Weights of a small GPT-style language model, trained from scratch on English Wikipedia.
Size: width 64, vocabulary 2048.
Training: a variant of SOAP for these matrices, 102M tokens, 6214 steps.
Each number is 500 + 25 x the weight over its row's rms, rounded and kept within 0 to 999. Layers, rows and columns count from 0. Numbers have three digits each. The size before them is the row's rms in percent of the matrix's.

# o: layer 4 attention output (transposed), 32x64, rms 0.382, rows 20-31, columns 0-63
# v: layer 4 attention value, 32x64, rms 0.206, rows 21-31, columns 0-63
# up: layer 4 MLP up, 128x64, rms 0.262, rows 0-8, columns 0-63
# down: layer 4 MLP down (transposed), 128x64, rms 0.389, rows 0-7, columns 0-63
o20 101:523462515527505525506471472501463491511502506463445504485535485484480498488502528482503449543529494498511482548479502482535546480499504505457503510506486517561495512508526467555469505502516492
v21 079:513452515525504538444515505498473469478490487463501497513526534501511445542522529496510521500483479483517538489501502491478513511501546533521461479537522479502515553501532458485493483479484478
o21 081:503470493477476472530520480504493514498503497527494461495471504513500500501455460480466541446498497468519548522552475472487472492486482521518502508522500487504504464590484497499511516479511511
v22 117:469533515494502532486499517469466448498519518502494516503477489499518479523507555514491496449509516455534511444502521491547504480482513508489522500517482511531541477474508498552539464490478475
o22 112:530510509448437504498514475500525466494479514495495517485494474496500517522526492487503486533476544510529527521542460486488509531512450525506481465507448474441505513527499498488501496466463505
v23 108:445525521521460558494491495509454505527498474505504522510477505474501531511506505515485523471490450503510555489483519532493509494518493505465487521446524515481478510501465474469511487523483559
o23 105:488515474531513516515521473494467504526442482479496531510494506503521495462480531526482540507501484516474533488498524519509497456521458494517546476454484517460532474539536490489514501470468540
v24 108:469518508533499483539492527544538489497485517485459501481482500516477551471474546504458503521470518488459487488497481475463524540480487503522498477508504543527499440499515486518471516521480473
o24 112:482496508516481480461461522541499430469523511522482523519512486557484508515496470483519513558525500486501491492430501513522499504480525482496479544539477483470532490511481489504507492501517484
v25 093:475450462492519548486525498472454482489462492494503497505491502547486480520509515475459532501557542517501528467490501507530485485485525495530561529488490528520492450487505497520499496499479499
o25 094:464528515426479505494517507515485483528494535539478541519531469476492493520507454502483501503480492505496492467502517479480517529505456502527478482514515506508491528497511482442494540433521493
v26 090:492503513501537478533500464490566500489490504508439553497540496489495479502476472505544491457502510483522485500533525482503506499508478482500434460505494476467469486513520458529510491483507491
o26 098:536486484513507500489473487510533512466513512509574471456489504528493485508518486525506471464529513493494506481515517532518485520509530535547474540515470504507453460502478481499489502549492549
v27 091:504470519473472509491521535529515479506529496478472522530490538491491507474501482536436518513478491536526544474482488480503521533457466520493479470454545486524471519526511474500477502468498498
o27 090:504479501498496492504472493487506496500484545480509534468508503533492494485447434540495558475499502496490542450524512507497484471511530456500475506499505480469563506500492483509490495467546486
v28 105:488461481530532478513478449502481509525484507505544503495498517481452487528482510533555482510510456487452474484506546468527448504517529494517539506497485535481512509503524487502463510519515510
o28 098:492494523506485496526516496528464503454478477522490519538437508468516460486553512518521478484512480508504477500460508492540503536498510481543516459503527522523507467525488514482461449504521491
v29 087:521524443474491544493501509491499467533527507511489479495497495466477525490469487513500459489512491516457469513539524530515491525524466501489530527538480480501440458491480504474472552499517516
o29 091:500508475511502521516485468497543521510511445529499513513505451456522514492495515506519471565476473502512477487486499570474485497513483496546478507497512547525532513484487533479484478489523473
v30 099:531517515485526492497510529456493465512497515494478501506478490518503526486505477562523488510570491532457510506503454527480502499467504557533511486485516470495525484486500510466497539453488527
o30 101:477533483481534473453477514517494519538526468488481479484448480472520515519470456497509504502468480488502528509488459535473502501481498473484490458473505446511491530509482491506514444490540513
v31 103:521479459494428515462461500501448504526497465508485525490470509538511504535523518519488504533482532507514437483461518493512484477476489502500533540481508505482485471505518480505529502487480532
o31 099:528504501494454490520510516489483541537484513475477518569502486443458506533503467505488503528490511551483541464498525520493503515481492502481499498500516516425488513495512477463490513480484496
up0 098:521495516541497489520473511552496463473536468478479522489509523512483480501504478517470445532521485479512501525480445511481475536482534491484524519503490502460495485465467496566507499486528512
down0 085:465519483466474488514542467496483496538451534472536497484480497459509488513436505507504521475483485549519490479494477538530482508497459504480515472482489471503506473491493522506535502549535504
up1 113:531453488465487521491513498500505541481483530515536491519449486436488538517513469494513499550465477543526501494461521497517509465525489498486509511468493518493470508526490512482502492516481442
down1 113:521515509486536484533520518495478471495483522456449466504488529500498486452493497496491495476473449476529511465512505514486489520522506523460546517528530521535516541488509490506498490457444523
up2 086:526531459501530480519490498475536463501508514522482517501507451466496478505484518476500493525505512476464464542556517546469504513510514511454508505443526491511516525517462490527485532527517501
down2 088:510556481486544502477476473489489493523515498436486489513453501507457524451500484504525486450515497435527498504513489523509502487512499520502494546491512485501532533459542512501488526505490502
up3 088:498481461504502502509515516464496487508477497504535496496448517498498499527476500511470486545495442522471539505495476519530465458517491512460546555477488562509499486467483493507475517514533501
down3 082:487488509522495514479514465540521540485535500507488527475544469502480483496496510476530549489503541487494457525521490474508501540440486506517484498505474509471474492500526485482473499516423475
up4 093:490514505451520466483481472494497456494497469487480524453509508508505494570519520502533513536476501526537504541480500472525484507500507501487518483463447520532490487557519510474482508494523468
down4 125:482502480505472506524491501537493528487500501530487527470486475503446489489490490515505496463508492429508474513499508547543515493485503483514500496536511476447531459549519504458453506495520469
up5 108:472484470502473489506478543499501505513495513484482490508529575505533462504533473501467454510531488543451463517510517525509498452471517496478515534510463512482501499480491470491523529518471505
down5 094:514531546463514499490531505523495477515482522474487482554474515501550516519465504476501514463466505493553533495490517508530523535512501491461518536496509504518503557486468496510482502489557506
up6 104:502495493536502484493517513490492476482499545515528496511474544487486492500482500554540526522510478536504509487484516435493505465479493481504503508546509479481502461472486501511511521534565438
down6 111:512469497531514456476512500485580511515518502526512526515504467485478475492474493455503511491518477497488518497473542467504528531480495479469479442494553491513493480498478528516526478526472528
up7 102:507465478507491515488531477493534535534503471482489489503508461473543485532519471519536518464549510526488492566535525491520495496510504487483490482441462528498484497509473504507552508499475506
down7 099:484462473503497514526503472515533505520544519507492473480478466505451478513506470512450503453453504505480492545503528526467517512483480504531490479506500474529485494515514500538502548556500534
up8 102:533499471473459515527520512446501519534507508523464476497510467451458470503515533506524522543484465495560534497494500507523542496482515482499496485504483499486496483525507491440516467508492516